Weights of a small GPT-style language model, trained from scratch on English Wikipedia.
Size: 10 layers, MLP 1024 GELU, vocabulary 512, 8.13M parameters.
Architecture: LayerNorm before each block, tied embeddings.
Training: a variant of SOAP for these matrices, 429M tokens.
Each number is 500 + 40 x the weight over its row's rms, rounded and kept within 0 to 999. Layers, rows and columns count from 0. Numbers have three digits each. The size before them is the row's rms in percent of the matrix's.

# o: layer 2 attention output (transposed), 256x256, rms 0.101, rows 201-223, columns 0-255
# v: layer 2 attention value, 256x256, rms 0.112, rows 202-223, columns 0-255
# q: layer 2 attention query, 256x256, rms 0.141, rows 224-228, columns 0-255
# k: layer 2 attention key, 256x256, rms 0.121, rows 224-227, columns 0-255
o201 117:440464566509481498543471528445490529459537527519522430538523509537491429488418517449544502559469455488508455556494575495528499518433488444489459500499511438460473472500539489482484472492586484450539511545490528471576488513521499505467596435533452509503492551520494474489507615478462469525524481544503554560549462529433500531469510484513508565527578442479492545547414479475553525461482507537454471577475511560457501570532509436489471497473497472526508467487483551491483505529504426479488555477483444535492508431424560556446432513557505534511461553558614507483492503408494497488541575477526523468487445519480467483498512383538524487562525481536409474478539503529486530514505472523512460482516559496525472521570433468505537544503483544448507509500398529528444423496483468
v202 103:498501539442509545478532447498559494500454537588527520546493472491497556535472592476476500513472457504606432501497511503513427577536524465469536501499524425526482501542511463495434462569417498429501479555499512383506476533489466528560531518508488514502453486526579475451507541483477419425560464541549582465571493494466490481540483561515540482524494482478563551449517514458519475469511577513483443467458534433509523527495453449488535513462500504530483491505533481478525457542509479517488524500501537562543493427536493472568509490402483403598520477477465518462479520498475431488526510542628537474501520502540505511509474442462540464542518473528623524445445523505453503474472508545477456486464515550500518455539456472480474547479549536479495497468585555495513527470459461
o202 109:527513461514489555505481562528502475530526536439476460481571503556514494404517424544507488456489538508434534524556493509560508471468433544522527511492527502552526540497526520510521500433529511582527525421511446566516594455458525484483397492523523486509523496486376490599520436514517583567441564477533432539474542554511486459423498490467460532411475576493459415549508425534496499521536478523464480568520480517495456491484543547495493456543489531521481510508455478546543514449555559478515519575524492498459491567534480467449512500556459496434489453538497446558532446520505519462462490478405495526448491513469458466471523535451453517467507564469443462523523514476561473500523471418456486487549474454523532503514551479505518501490454461538505491547418514487457522532536555
v203 105:507516441636508484564460483494465458487513493500469593497482487511464509490571458457507490468515484465562509451466486546478544507457468464457457454477422521537479482494462496436516507516530455579487509501543468520510457496492529470428499441532503495543481607444602532465500518506545497548547424471418517468453497450499460523545460488503458443473529573493527551517541448462449562609556502510538505453527566465549491479552486499494550488578458491519534517572555480488546536506583566449552482486451511447488569437451515566487521537472486527469467518472593507439486471518430542496546532494520474460530540511497485439561507502531439506511525543512519510501499559484533431511493521540473503491475559478569467473486480531409553424505453534490517528496462477536440496448503495
o203 105:486485514417507477531547512492512499550451553486489448516513500457577494507460483571495519594474472567469512598498461436510482496525518527510551495462540435490462431522521480523520470457461563417493485508489530469481510545514457501523514524475531521420520425515462509444567519506486497430491543530545549525521516550489567484435510470580510499565474467515438500472517536474539404406465476516491496503482515545477480515491479487499477503461505523469491479441449521445450485528477472515471552517539515546508490573524501471509553492515439549475499456531453489586493571463553493562467419512476470463497517491514530578438489549497550513396460512457491423550535455505434564524510499507607546462563408587471490502496481458528476578481521496563455518463535457416552506477536494
v204 100:525503493525533571461467518473523525444556534532502507512479485482556566497560474486505480533515512487456462491568477520520464490472519564553468482504482422560492474555499470414471443556546550491452512478536505477448515495517536482509449504540533465487602465509511527509567473498466536470514436494459505528473465526512492437488497495503478531412553580509528494503460524538544492437540567522378434487554476492481498500556523524541485417518454478563531456530521517479514449455506557623443508531482463461470468503549430506548554457467548501496504535449494418475538413553483439535485439510514522488526524403569436463496529514567495485490538552547549451477470591518462552502547464506497502472515444463516524491541532512428593483457501487452481532535539444585480456509480519
o204 129:423510517564494490493532467517479460547416533511490483526520511484463464540410477525470544471482508496540484524413481477461559491535475480450552457514528557477485527449464568565515608492476505521526537530466479442550467480464444498527537485488518535526503455476525472592445467481581535473540539470547534490499512529514464551479468504561487539585448457515495506545387429484418510581501489560591512479502500494546472484470528494468483539496485533445421513456495483478484557534490535345484472438555544511523464473436573450473523506547542480471510472540530500510482574460487523474531587498481486475452509514453572542489495498430483471524528507543427568502556459516525498485460524490486463562452502497445523483536500466577441473521461569510520532483474555446519485494515497
v205 102:514554475516555515450465523507462412513533527496512492477478461497467517483435465520537549525568511522452542485475515453499475431511496561516412429489479517548537428498490475464549494515485573521452512511546527481413563468502535490476559509568469468512480566502507477525525517508500523555501529443461490526430581461491425547449551527453521445462561455574480569467565497550464481500558594454419529515505521496427461520516542585537512538520466536444462526514545400509481525514517498466547515436567525475548492493482543504488457559549478505480501602546542445562454505495536474485473477451535511494529523516480494461520578507506480575487487508522456520507418521494503534520478494490514532408479514546494474471495485560429487423545474507437492423470478563423548477494563503
o205 094:483457515503430492508538443495497519477482505483434457469500528484526546486553528458488441469440485461506475469518509517504565599458496488514536506511510475446405525483511444528465543492534390461519525502464473486558394489503475513536481471442513557548569495476536459455516455436522437517493491464565482529540412557491607471543533497593501599494478493486552467574449490464531496504437491494583529508448509514527537473533513458514509459498460498548534499510482532530568470469440482551468517507450521532459471501507448530525484393504420559529496477484489455510483510454470577527539516519500484513464448485509500493523430531539456441520526466512511483486571453492434483504510568496494531600537522480557488548513512464565569563537528499570505572513523402546445500544492515
v206 107:521518501482473480463522535482540445508544515477483516513537512513525520536519496493555434410514488510473532453424471393552514457507550550525453520452422490518477499491505523539456487499480593415377493485471464549472524501518435519446481522593529480506443503518489434434579494515491529461463504539494517515591479422527507409503506540447517523469487519504525530534485493475532498485486577462446483522452513412506498501475508583500482551426525564532478563568438512433485463514416512547503496497536511450504482466541484464491474474507528480496473543573417460482547525579491468412488508499482463552478486486537502543439496532553412582544503551521517456450504536530500542570539514516476568493515492572485490501530468461521530537545517529503514509419576473492465457525442519
o206 109:447515474528523510536454473533443525519445469598498494512440476507525541473500528478447526559495537494492456573585504576498535508457483502480575462474552467530569508476509485466575541507490410586551514491525546439492487498519534511528498490423486532505529479497464461535434581546483525462513551457459473545428483513446556564487498497559448506548490469498478459504489527466481541488522412553499495492547538515528575550489520418521449447556491493450522500449531484548510577467557467477502511473496483572548513508512583540489497512505461603450495441419562417549509399451540524530483529487549543457485449507462504492553554517474536521480473440551475497499504481519465493445429493482542410507498499423456514528467539496542427484441421490478505466531473521519481531472502480
v207 107:476465537479526562544530328442595498564480430520515504527524526466498552501434546544426572490487535498520469513475514489450558534506528480536553575500518447506464527492574548515458498508498511564469509433499470474526442503459494444517482518472526492591500463483523466517566474522504486511437505563538417560509465479512559548498499526484502467508526478538486544493511540522479420513537489489510444476551492497499452506493524510525519540469499448496394551437492581496493471543512474499525532495462530584501523508534484530529563506509477552522546525531417508482560456555530530496493492551545529485514494503470491454554428425530476458524504514500478527542475483596496469516493504465453459550478451539453472542571481553460560463455519534555467442510626502530427468466488545
o207 104:561531483545500510493429615552406449452457578478498500510558522561489447508585437410529430477510512524476496530494528520494483433498537460475463456487509502475594527511463512541491549518517462511491541555446527481469569497556447525521512490499535547485476506505477504530461518469549554470553489448542549481453503554463405443507490543525449518459475520471551474526507468484500596450490516511463537509475467500522545463504495494499490503511495501495534488574561503454520538456488532514490492554512482444498518438484509488425386449459590451502416450468503496504463539443501507488484482435496512427518504557501539519497578583509520532487530510588526443474528550476525508455436484492492501475539496504480605451470512457554434543510392501478515552529505472484551504565501445
v208 105:495525500538540457500475579509486523467514517527424540531430560483502551549478569467480525586510503412478582513588434479508542528551488567505485443453555455499548471506564480458476468455461479492528447486465526505474473499468470492512429561457542559459486448510511543472499537532524462474532449574453441521529509607475472450466488518545500493436502495502571429551478454543496470527500559479481482541519428554539477442517480496500435411545496483475494408501555572508521439488528516540446554528520462539452486460473455418511524546434522477456507601421504538516452501500454478470523469468518421447519548502547530465457478512500476480469469560487503432491546498509483524549448440450540470532501506422532529513585501502520518467468511492504508523505474461439552532477493524
o208 108:490491485492494545529505433515530481509464517529528526451572461484482517481508485590507487446435462580517447533435483478453462379497488423455502493537494543522462512543427534503550523530506537501461519494486452508506533480544472531541531478495502489546519509546450436594486447469528570447552517425521559496503486430563466560488516494469502517585570519512483571425452536468522500464545443536519460531481511495522470492530528443434489532532527501544468521531428428553510599515471456525554435436471488491546514503523477550493459457539453546502525419520446488472590494533484529493487581461444553545491506486503410518533494439502490482494550461482488543485516506431538493488504536557515519451449418513521506466449567456457531500541502546458505500479573557578476482560530486
v209 091:524564449465450531472542544504478510536568568535474491474528412535461497434472485487527491502473509464407498499443496449554519548498450508518367462446535531492500512470501489465480449430493520505521509455540501503483555507499511448479570460497544506392485521557468471535496531517555561542523528475608572499495490502468476482482525453475543477509504537488528488542552528506518556525506496521499568554424518525421450493491514475513474479520451543411528536494523462501535566461516427499557484471527491559506479489422595552535399499514416500479489529489514499491491538469536492517514489473461576483551479470485577494562533451504497569453491459487462475551530464493476531474498550507476445483470608461533466513460470497518353486500517524468517560532433476451495462491512488
o209 122:480500529496530456441523519499543513500486431413502478493416504522499522522502543537520487473514513500570517464503489503492463483538507511504558532505557535509475485476521438488612504560516428447479544577483505558548475462505471572520408567506447464511493490477561549455535491482455405488393501509380386473534515562520500551538530548490482493515464476431436542521496517458491411510492518463519508424540443476466558501513531523494520534532527509544512473485490497505472425489436532532466542550497506456478542529573404451514550490490470487558543487498504519532528472457481488515454472509476496546462472489557414473457485563430474441505496476538539470463468516464561575535535478544515611466526460479560495466502518514459564530546514470521569425459537522494516528514486512
v210 104:472412540517493530512485504459560459500520485535475477481437473571489568537499521573417576506462514536499524475436546535473462456477514473425512481491535515442454536514552407528478506532541559583482480476454465547538444525529487507474498489543436524530454595452517458530482536467506530477514516442509511479489535497503528572553475496482503434462496514470551487468512497502429562526530500515531467479508538529449459496470492463501552598521537482461534518475479491470479484526543490409485496592405452456467536469416511527468536529500471541587486507530603492548499555558468540519392548526557527421529547514476520489579486464538524468543571516554459510575512482563544449482457451503487576517521527468525483477508448450576457468479511499498515494482516546481504488557538515
o210 119:563617448469517503466539538532529514527464479478546479498541502499469463493522521545518502515566518520522484583536502438503540499486499514534499556539496479505549520469453541480545452460469427481504519578512525496440542476443471482598506508499551470432511425479482505486553433563510464538461450544495508483575490526519464477481505451504503533502537498519400469512518508500569449510460444539455492498516520475562469522528494586436545454486433503490499465481517526482519492498513507536599505458544554558494469527489481437525467492492482500493555468461397540498491437424476506493565391493514561565521519530512447489401538549504462556453397494446569460442479520446475524397525503493487500473501464533473530499463543570455504527526504475591459531549468489474537468434518484
v211 106:486505439527450462580590426535448538493550491504565440499507464434490438534455525457482527513496411529474452395457499518484488505557488477468398540440473472504567453489541539463513463527507464505466466479501504465507542540478543505475457400507475464486524498515488485597459441492578404471513490491484517472470467486482519524498504434485524537533556587468515520472510532465415538467512441607446541449524507468545511518493515544581499433493523540520466525508521529503548473513570508483487485492523630475533574506541506514494499546503486567539515572530557511460483493480518552447479566490438473494480480558523460499487545517515526493450438451512528488494571474478533535534501553557451428500452481481550506447558517472526437528488509457466565470464483510470506488463538486
o211 099:484500545488533525474480554546565451528445523465459499487511564482483607468503435556545514485506541461555513567545489502465488458453481487517598503526506503507455500484485443539513550470564509484507496505549513551512506471526462483458537581473516591475484535537496514500495582498374503532469525523481518535546508470477500503466493555498514460491488462480468446546500493537549488503546505410547450546528527557460419474531517459479490562449480501446487517524513403491472528505473529568528474473526326470470456560459487521496446517467442475443420475469487478545465465535462512579474442474527501487542531438539502514530466531475499511585542494491440461526417518513462514495519448460557582524587517489401495532517508542434495478539481479527482481453532517536462502515518521
v212 106:500408524495580518573550532525423537516485508472532496482501488454487497481430466480485443542504522476468506544495559553455481530510536538440448464491470496518448550538460504471500560517590354487513503526475441544456485462477562542541533460515450500526597565500518564454485455497429567538498486442422474476517518441472504438539456480493491473545482493501530463490511446499469513466500501544548470563546594548505535560451561469497473478540548497527494391542474488489454453467486587555549521505471484490506515464591531503470535429524535485573466509496530506520468496486526562491527469480393494476500566513501453507565478546490530540562453483471471497525514476411498533454504534519494461493552482523522499518388496488471508505565527502449528496582476509510542472477485499
o212 111:479522504468461501477494434477600449477492495517459497553479466517481404565540516470497553455489451526555523455476446514541500522477471488555530520522497522489492417477463480526443452549384599486494470502505562471479449540560503505424501496458544529494445488508503511542493491486565501511526515565598572510522470560518530567457557533502531504423527521527490465513514578479532445521485453509462543519465437485467482488562407543521503564477436438473512579407545472530492528549464442490427495504586523475565442533445487512507445488490483542368502563525536513449466517488453453464492490505577463521485469489483532500487539485508568517490544504546524499477477468591482454464458564526501516521502507466502489539575510540525540498448477447506471533445500500491457499499533540
v213 104:454568524517494511457541562518460535444516521573543488497507464522507551491409487460468527533535502507468477574567546492497554474541468456432508537499471447503430527503530541501435492482512551447534483597559501520472528501588480498466484429531511523504431458533442505529492492523520472549440501550487510530534387466571515512447576540532481366436565443464466496544480562478507549519449504481529464519498561530528531530471518511572511444516471461515501540554473501497425473494469467463476476482497462443505523496562471506503529545418476505503548494496434545494531559534501467501485437534471550452503494475470478538471543477491456536514532520508465488491479568413440545536400500543461507519493560475554524502556619471468496517499525491554477570483512456508555518510434493
o213 094:545476479533497523528448493478490461570463501436509516558512530477545440449587586514534512469450521495517493445400487503515423488488558518562565470503549518479514480520526443524528554507476447508445471492479531431554472457459529513521513542486501446462563515462529524503483493517445532512550548445525457484504592546492465482558390469527556557529481471508509485468438463470563460496497524563452531499490449471470466473508499529527498562446555492502491488424550512490525535532551502552456554465540560544462525519441555532527460527555591535503446528462576424482471435458504511432510553506518444594522478452517518485526489538476530488468471513515550474470576463599462475461539532487552476456454440495397515537470436512503497487483453438484497450465471496512455497484553517
v214 103:471476451532578477549466463495499541501546494526430447528401489482477533552493541561442457574422473531529504435462483533499471501518554476529521462495529500411466465459500457519479425507568477492538470501538480481466487501495525466466458431513543552425533466521497484520486482493574510545544440507547587520469483504475527491451479442543549519507486548426561476459490483537574573436532517488539469513605506520541504508490497524460429490546522503501597551464499529485496539496520545477481550515456423520466576510492478463506438542455542538503526536471553549587480494463488453559548530458506529431478517470512444442517523515476505452552487516505552470439448505489492493454492519548474418548472566528508540481497486607462436487556549499589552437538481542515527486487493479
o214 096:533551590506523491460543542495508447491448475487547536492600509473537425463478427501573543452551505474495547539498533503482530494517440520469462493514471480531494513525470555460549559454462515495501500506525506496569471532497443522521523525501481477498483539471539487472566522544476441443446516486432469500525535524506543544516530518460498452533504487479445507577538440477467443600541463507449533469433506529475412518552534485467464542489471487471431463547518449488490432517507507510478482538567535529452506464508503518471497493539478443499481465534471517407538488555470548508429427492474471552555524552528491495455462476511492472406510497461517542557579488456512536556544490481496587450508411495549443483476515417513581517463525464405445631473524448514499501559547544
v215 106:483421489463462507427444555488524430502507499431486556490431474458453509573481463518460474536541499421467486526465518502514510471495539503526495485510539521517524496486558476518501553463459539538492497544456484543474566503488455463497469530451536555525481466465519493434575573519485518503504567457475425470512511453469563534490546524542519474451520497544480471490449521509509539544455481553498510499506394494480484509481396480449462567551547459463504463518509496490411535461539486458485478476472475449452536423465530535473430572437558491431505523506451433448513579459436474551475467441489392468556498501462513557453557506534537548485472575537550506518594490484512456514480577523484506439472527519489518459508529476588511495540448522582503538569487531521526506484446430
o215 107:528550498511519541529579533522435507528444546543519564467545486568514503428445582501492493526509493522472466544525464512536433507521507490471520545521489443531454527486472535485544517502492559456491495423551510434538451513496501491539524552488498429455489557546529473600441550473528530507465488529487534520538492510552430456498463398480460519547526489449493532469526462467480506451518495450566455483465591480488537523511564496495506410465485471462484481493471520534532495477499560525528534475518524578560469504556472428545480397520465481530512431494480542534469434457549526450520521515530587559456499570554460455543480467510436419498528422499517462471409525526482558446512469428499517583498459493510580530448471518471439541445478480462498491499519445433510495561531506
v216 110:432594541532528473501456521518441466494534545499476544502525511500539482508493490475514386595500450367542554512540511443572546482472409478484467485481507542579541467444415476475489563511506515467561445490495483516516530440450448472486526478503521516457482510525529560445486533475506501518496490551433532576505516558565459455509492537573516451503489501603452517579463454476534459534499548450428448529500526477538509441541471512495485454590486477517548550537525593524487494512545494500544536462533503477507442447491472495519473537463489498479488559444506537514446501510439517483530446484554457482521508441545531480509520455440475527458530505486546472497485510417503486559474506484488440496462478554534454530580489564458544553580506530486529576488446495486493452448510474
o216 107:587476451463481535496517477473513479515495529522513530521472479459514518453517534557494569393484475614444462518474418517420497512571566544490523477507523462439450473549533512466492480463484507555479573490517501514513518555549479556484459515506536496566549449477526456517528499491523529503527562425579425463436524489468491569524480490496513542525527492436517524446514534514488543438543490579586592487477498506499428520445475487523476503440509458468423449471479422421551537505427532501436486542479462541510518541557506462476577488482525515532536440541480493491552510484544514474503517496435500538482487549435477557471517556537499502526469496478422489550589464592485540498536446482553496452488516520489503494446510395514523444449502520457489463506569486457542532537499517
v217 117:521502431515436531465439501529553498572551525514517515491482461431550510422451449429491458466517525491408514489473492478552457551558493500526467478474604554500494531499533585557485536468490516489480463483491512574468550520500527543481488474442563486503490471526439459523578465440572521519425556433519448486522524529450510551471549517474534455500522503435532588543597488502473449469468497531522499458540449563516491519476536628554504529426480478531501564443501504448506461556492517474510568432517469437562508552486517560444451483469474540507572494496442514447473497540542497434452512557564492480524449536514463518532523543509475499473494489509552460535486533469438549534549565453475495509509494487508507440519583518475507509508558479512485401487480520511509522437494505
o217 111:471431519442579490497480520513407501482469465475482466525512555512496503517528594566495545487522516519506494525537524491452510457429503441550508537504453428457507509434433457487496533511538500471516496509517494508544474485503504477526495509533453500501574500474540557493438566534521424504535440539491481535495463421603458503534493483540507539501448522534476505454417521519492530507507542531478472492453503441465529445486463412484482506522506521431467489608544511480495554428477532558502414538544565541437540474538484398538531534534527455489447538498530446543487543451509465523513492467499527494540450502586555489414521488483473484538505498565419545453484519567541506459445485590507475521461512489499521592470459483558512461572431480501443530547523484521443459594523485
v218 104:503483533490583504521506465471560473555489479474538452544490526540539504524525486509535440456478498467526447552500598442482455440484499452519488541508472506478494455520436474462516432549521447552519531560419544449472488513510527503456481447562498480572516489530469416523468473507482580509486482473551567474505517448483507468493473483487505559512416456516459511485455520416567517477505457537502464482535511489469447523479533555486525521454460507483524505560474487508473536513540526518462468447558452410506553547509511491572515475482529478568476498596570501534540471504603474456502497478523556558438561484493537421463493444505565518571530536537426461464524457518578462440548519517526575480498460507468486514499395534538487529533561508530548433564522481432426538449532526
o218 104:538486531481412498501480508523431541431531474562489503523515480447468563513540471469445499524480552518487559500505476530470550487495474599459508466515529499497531487529556486572459569521429499495436485476546501515513536480521502418509500526471492521400494492469556541517521543500504464459474486527413485514464453573510535468468513495529482520529629488548544406499515485572402493508518577451496562437539516503552558515529451506516474476468470512506487481468507480545529476470501505448521506526462540569492506492439511515487452514516540521445526511438463500426474448510410499521473489532486519486498442540502442572549549600468454568441482514469571512533491497505458507567497499477478397512537574516532493485525530519476480504496418468482460607405557507564518455525481473
v219 103:569495467520410573463525487513448490504522453453504481476593503484512479425544438488450484475513449484489467461528598534485549552529457519485486406446479573468495482456503487437476463479532483574551470583470488535468532461516524485509493486481497541504600543520553545431436449533518540555501543535417447460400535460445504487512483523413466504502543506522374508524519484457470511543471434498501556461474478528475514540485449537553464456526532512544507453519483542493489507504537475496508575481468527544478519435415558526409448477546509515472517514440534530478440520499471528481555514453521447512519563501562452506543492469475522529513475427488555466493542500458492556505538480501508523507562491494497500474501482541420482477444426459552586516545465488448491486501523544
o219 097:468491489494560455463472499475586508547497527440470486535479487473441449587370541463606520443517537465466547543490412467480477479516540535526436541508494490513500518480486490476510580479530506441472449441523540467534481497516508523478463490506483467485446501545503471547567499483466449490477506500607553525536531576594503553532489486514507468551449497486637477539539564546516463461526550489531527467572489502502503463510480486506533582479474443504482526424568474512490524487449465579480456502499461449502499560517415506512518512442463486486445512546532504534517509496548473540453413488444569503500432480446583495443495523513518475479465505490514461546435531510469472528496543503458504476493524509534451548491526418552511539530575492466485479402551505527481525479513439
v220 093:511501471515572569440507526516444404538472507455456493500515477460500502474458454547465445496542525616500521486475492491461556468526517557520449464476510474499449564471474535509510523454512470502477521510477527535516518474501541600535495462485501549487538595512597530502493528470398511560493533444518498442483556472467477558552536491448559406497468416531461494511567469523517493516519531523464514592499561503487505511484435539467491516454528515452521476461562494531497546515432477486531522455468431538479503493487523535442402512540540504477514484556511468569493488451526554542514448490587491503548520523485525471450492567534521589473489512413491492470467425432504531503517484601541493475520568507459521508486559535500493429476555536484451431535408541509545457489505491
o220 112:518460527497435484515465478475578533521532481485516470501451496487468497474493516442592567467482491407485474486562542504607404605454537479533530536552498567526519466483453477440500393547520584519531566516487475524487489533539487443477525491509466448481486452468463467525514464492516426483517485555458527547533485543570494501484451487528455541541526595485495498548548537492538468498441467483513545465495445526476470520488557450532508465585465510576534514534420541513522453496519519527499510507525554502501503475504480519515549460455455509529509584474451537456474527547408498504474519582440477516458475456496474447552506467464501435547531422531491510544478495580484437506419504408400533515532472514564455475502463482492506533539510441515541487493552479469454537535502524
v221 106:473571531461559538491548537456449541457457482465537526472537509597511450432519449528475559480493497489604516573542535494533535502504468483409516496484492457499529484630472518407433524475446520558499524531478492467598522519529534419528514485480425560563494502490483530487429512503518527496532509530459461476503450505527434508534523482477478520505550516563436463498477571461513511578460533467463498467545521474488513517461453518503502485545425421484496458541498550478489443369504488507545473490515522476488451537511414514561541509449434525491513579457502515495510495460532558503551490472498506434538501523440438545554445534466507523481481526500476508563484547485489515530451489414525499467468439439520411515504522463437487499546425544482529544513507525446464460493505507
o221 103:533435479533463481493524410494531494498485557513495527548462449409491525543526504480478466488515446524469457399496438471487465530521519500519478425523491533494467481428505454542492452563553499427515464485536537529362518464470493555481496503488623469439497567490575513512525463487490482559478503474554453559539519523513477447509466517533452501511519451506567499459465528560544535443550473521533504529492446517579502471523583481545550557483534513521440515481479494528554489516488513534403461456469482470575475482484590444538496504526549489454447431494517498514469489475470521506529568543480499623455523499465542459480564492548498511521532505509513422442513466489494514526440475548508463521535491533496600451550479572505571473481547456523490479475488452518491530490495411
v222 108:429467508453488457516513622481528525505480527516419526468465521470518489550480515499493463525501450478579589532533560504512507465558460451507493535493556590476519493458498456471483461514539467546501379511457535493563535504557464551495504545513503502517449522516474484511522512508568465534520491500458525522495564522561519539414503513504535498541500480598534464492478499516520522447487512447459470504472474471518469444513536531537454491512524414474557557446513544404504526525559540510461530466520508463476554476511430461505500523412557591426432517531457461511485489514462405493514591450510462524502482549518430499517513467492539471527467528423513518528522492547487473560455488458506515475470484520470515449479545429604567574504482444513541586480557511471563490442528509
o222 126:503532482526488495499461391491471452468474443543519493561504471503478492473501504578522591479489501492437472514516483493488477483463495524529529480500481385500471509527470503512476612456484553514479577447526483527445486532442524459515547460522527492432558500543568470482467496493443516436465501458540532542532436429443457493537507545525505473519554494409473496532527521507529517531571504560497528512504551496524522494517444479476498498458477556552474492515509450504484485532536510462510509489445495539581487542450562537481519510585441422547621490458522494481530489493553586458513455468523593467531511496472556507461480511528491503515573465543511531511549514432502495438468485472569474540494547545534516581516446481433460394499527530441495393485456425533440512543468524
v223 110:555455480450456484449483550529498451484510493474523498536503472514471473538561423517545434390535476494420504496443528430509560467495528554516442417489523581423576460467452462501540429473517565472447491487437502496497504552515486495485488466513509522470581612546502469451490504503512557561509498492473552492473540484450478536502505534457518506519443490487479444473502498521548494428474517552521620477414446478413518597481523550476479536544532502530535472518486428493499581521526465591491532510473445522486499512466487510490461464551525480459571502526408484479506520492501484493485504512520484565567497486509527534551534548527548576503501481508484497537495492433520509496548522495545560430519596532502526437476543491518444444517467456534487523464472511493553473589470458
o223 107:469526526499498482498461526458532584493528482475501505439433486478478520479383587505474535548561518467534470494541485584534433475519504495497517609471447485563422541478542494505539537504485472487513456528551534541488553422520552498505484554489450440452454445456480533537498522510446434462494511528512441474471543527565554499573516479534524503535549487522516545510504533495481539640509522432526421440595490501526547442470500429511498476498516498464487508460515584490448423473441483450495495466536559506532453473518544525515497528500495488566401557443557500504488454542523496497540515439448520491446475507493497480469469482527462460492506435510488521487489510541486513567493523518437508597510473483498484559466437515484550531515603538428497460486460484494478532426470539
q224 110:581497451545478525495460503503542485454504519516577408493561468543501541499519553539492445552493417502518452478491585516455419526530621427488405494466514523555531386487533509470587492492462553458499468449473503446501508514490501472558490553556500539496530485439553506529502492541437513506487581454500494532536441483439469491478431576407588479457557488507468462488547487492468456508513493530523472555502508536504522410539483451498480446475510476491492525486459504474563538480510528518556530448499568511532490486508478524526478445517464580586466438500491469492467466509472595539469541523517529498555497561522511545491529496491488521518535491527552470434527557522515534503539478467501483501561473480515531449472463464520496480464563529508415534525464469457463491603529558
k224 120:499469497535441569437431467461520455500540535529492545485448415487480500528514487491484513440513462520471465509537538448513491504520522528485470440532488484520517514493483497541469528527577642519516587507487528506498545446442547368500455543481484499549482485456435491547483436502503538500497471525504541483539506498448399475477412474501501469562528447564560521479495530462531515476565544536525390561453572464547564461490462470511502462485484524523460485529438577538533464461538493461487466486517448469514510552581559452508536508540574555539492519629519481475505499575494528448446561472503481483564531489518503499497538447476520556510489519565504509592533567512485469458506488524534503468546506518569513549535503506519441482509516495417530493492464486535527548496525461
q225 112:523471524489497464503525457537496629577464472485506548491517520410514599498472540545491456530508441535445475429574547472504457491533464446494520495490532501528487590526524530518524479502447517453498535545530506493495459446457478501479515496552492498438479547559481501508453498502431564536492455533501463541477501471535490504450544466524502539541555458587405527541483531507547494585412453543487480528526558486564467505517558531498452492507528497450490514543595446581548546436514395527437520484502532517529543431521545505491533521471512517474418447547448534502539427484558521522517547493519541445470560489483473518530507555465552537499447495460500493488504550524546525499467422488486435497422444541491496523477402515465479458530484433477561492509543509465545501467453469
k225 109:472500521523531553462539497523515477542489516487498571541454483595513460488541627505420451547502523547538540528550515512518536486507429508533484595495485482488488470550493519506535479532448467447412477528424528468474529549507476496504505496483579499495493487422490552496444509454493534522518512607459468555440505578544477480518497498450475512455471434414528476544525534500404486506537480493497519490470515468420565523438489530476448494553517471469463483459470407545520515498560533499523518495540501488526537461487552566538449511473482447479479432513423442518467455420453530473480535564493588501520540552516392568497513529447454477499457530520526434497542546446522547528483540418491462508447522466484509534566520495496486499495511481488569542570517434538502502491539530
q226 130:465526439510447477515551490452429488476536476484449600535516522505494591397553475546515539462531565529421461565492454515489532488492433411506547487489462526483564524462479541510467454501504467501445510522436541508445527456433478522529518476485491485564459439490461537544520562510536536501475434557485491581465471551564468502544531488528510457514435486526489541435466547547558458469529543513563470489490500502478463570461499527497548540507467430499548491535503529571487469545481510478474524462489489524457538466516496479490548541434496466468524514535533463511463510529444496462499510462465515439445517443620456486509452512513484492498485452479508472610481452572485516503487560487459448475588579496547416544495490448521507524510453520574567494475507545549603510485488509
k226 135:543486502515574490523498558510540500491520487541495441505518511479504544497504522545515505487496538457550586498470518473557493488415470483525497552437507531522509527517506442498494539500484469537490459482517490505483437482547432542471554488519498440486521484451538501476518507567484434487507508493543479514463495516496578579529527610437476516453508592476504516483543512451542443539461467518462481480486470542505469508489503556443503529523415509487532572396514523470464496532432491604492476493498600541513451452537473495521460489447412406533473560458494513532453456477510545525504492442432484495439466484540552533528461474565515451506470441523411534436520439458487559524470522495475521490517519487477505404548486565432591564553598464489504494526523555487472393530485477
q227 121:443469462520513522540469490460514489374550471404522498525465519465470458406537504499538592492434506514519487551440498505514557497511479530552448530566445506416488434518489441476473537498550466499457509483469483536444507501463467561503495495464467517553502470511475607496528510495520493425458522451500536466542515502519525565500456516470514495495475548471537475504473535467530499418608530507567515568542481476500471563437452505541574557488448442538534438507458567447460503557497509493526462446513483526459486533527489518490551580473509452481533514495546437502435524564442488436460455486484476472542512473543554421466441499479463523474536447545484515487463468582485504525529571556512590453544525537533474481533488509469545502481575529542526490523462542556442475480520559
k227 100:514535471554519411606470509516543563405471484519524429476549573419499569503501446522542489486540497485493480492450482524554437523466568502469540425473558520480515519490469458481463528498536559514513453479565488543535501509518501527558544491511453509529474499562556480497551502546484457428469503439513478512540477441435518549494518549531492436503528591503499535476499496527556465470555498521479494522503501529549406518516477451473566457436441566509527453487550583376447450478456496493476510547443462566510446536483451490480502461515451532531559536488550539531528499532520499484538498463535484502487492451431591492501498537548552527513500455442410579541481489535496498487503505558504557440554477526473483384437474513488512525527508484522442511507497522453468508489439513
q228 113:483532467499525440532458524478536550510507417526494527514456499520506544477547487519514558488495543480530495491490472459479575503458451465493549554518484510423545499495509458532487484529495495469526496530527534510571435505553492520482529455446539520539489556485546510487474476447499571525590483607520465547443492432542480508529533510576531442479461510491554504440436565565511538503491511510564475482507469486515476609494480572438473563546551487510498477434533568482493436500399474547502438358447508441479542523475480532512489561482526456492490566475462504542488510524471515490492464466513515492450509470573492452534433491606444431508410485496521533495531412485570524485474530458549400509489499490477469552489489524467488452522489522527482430481531522590495530486440491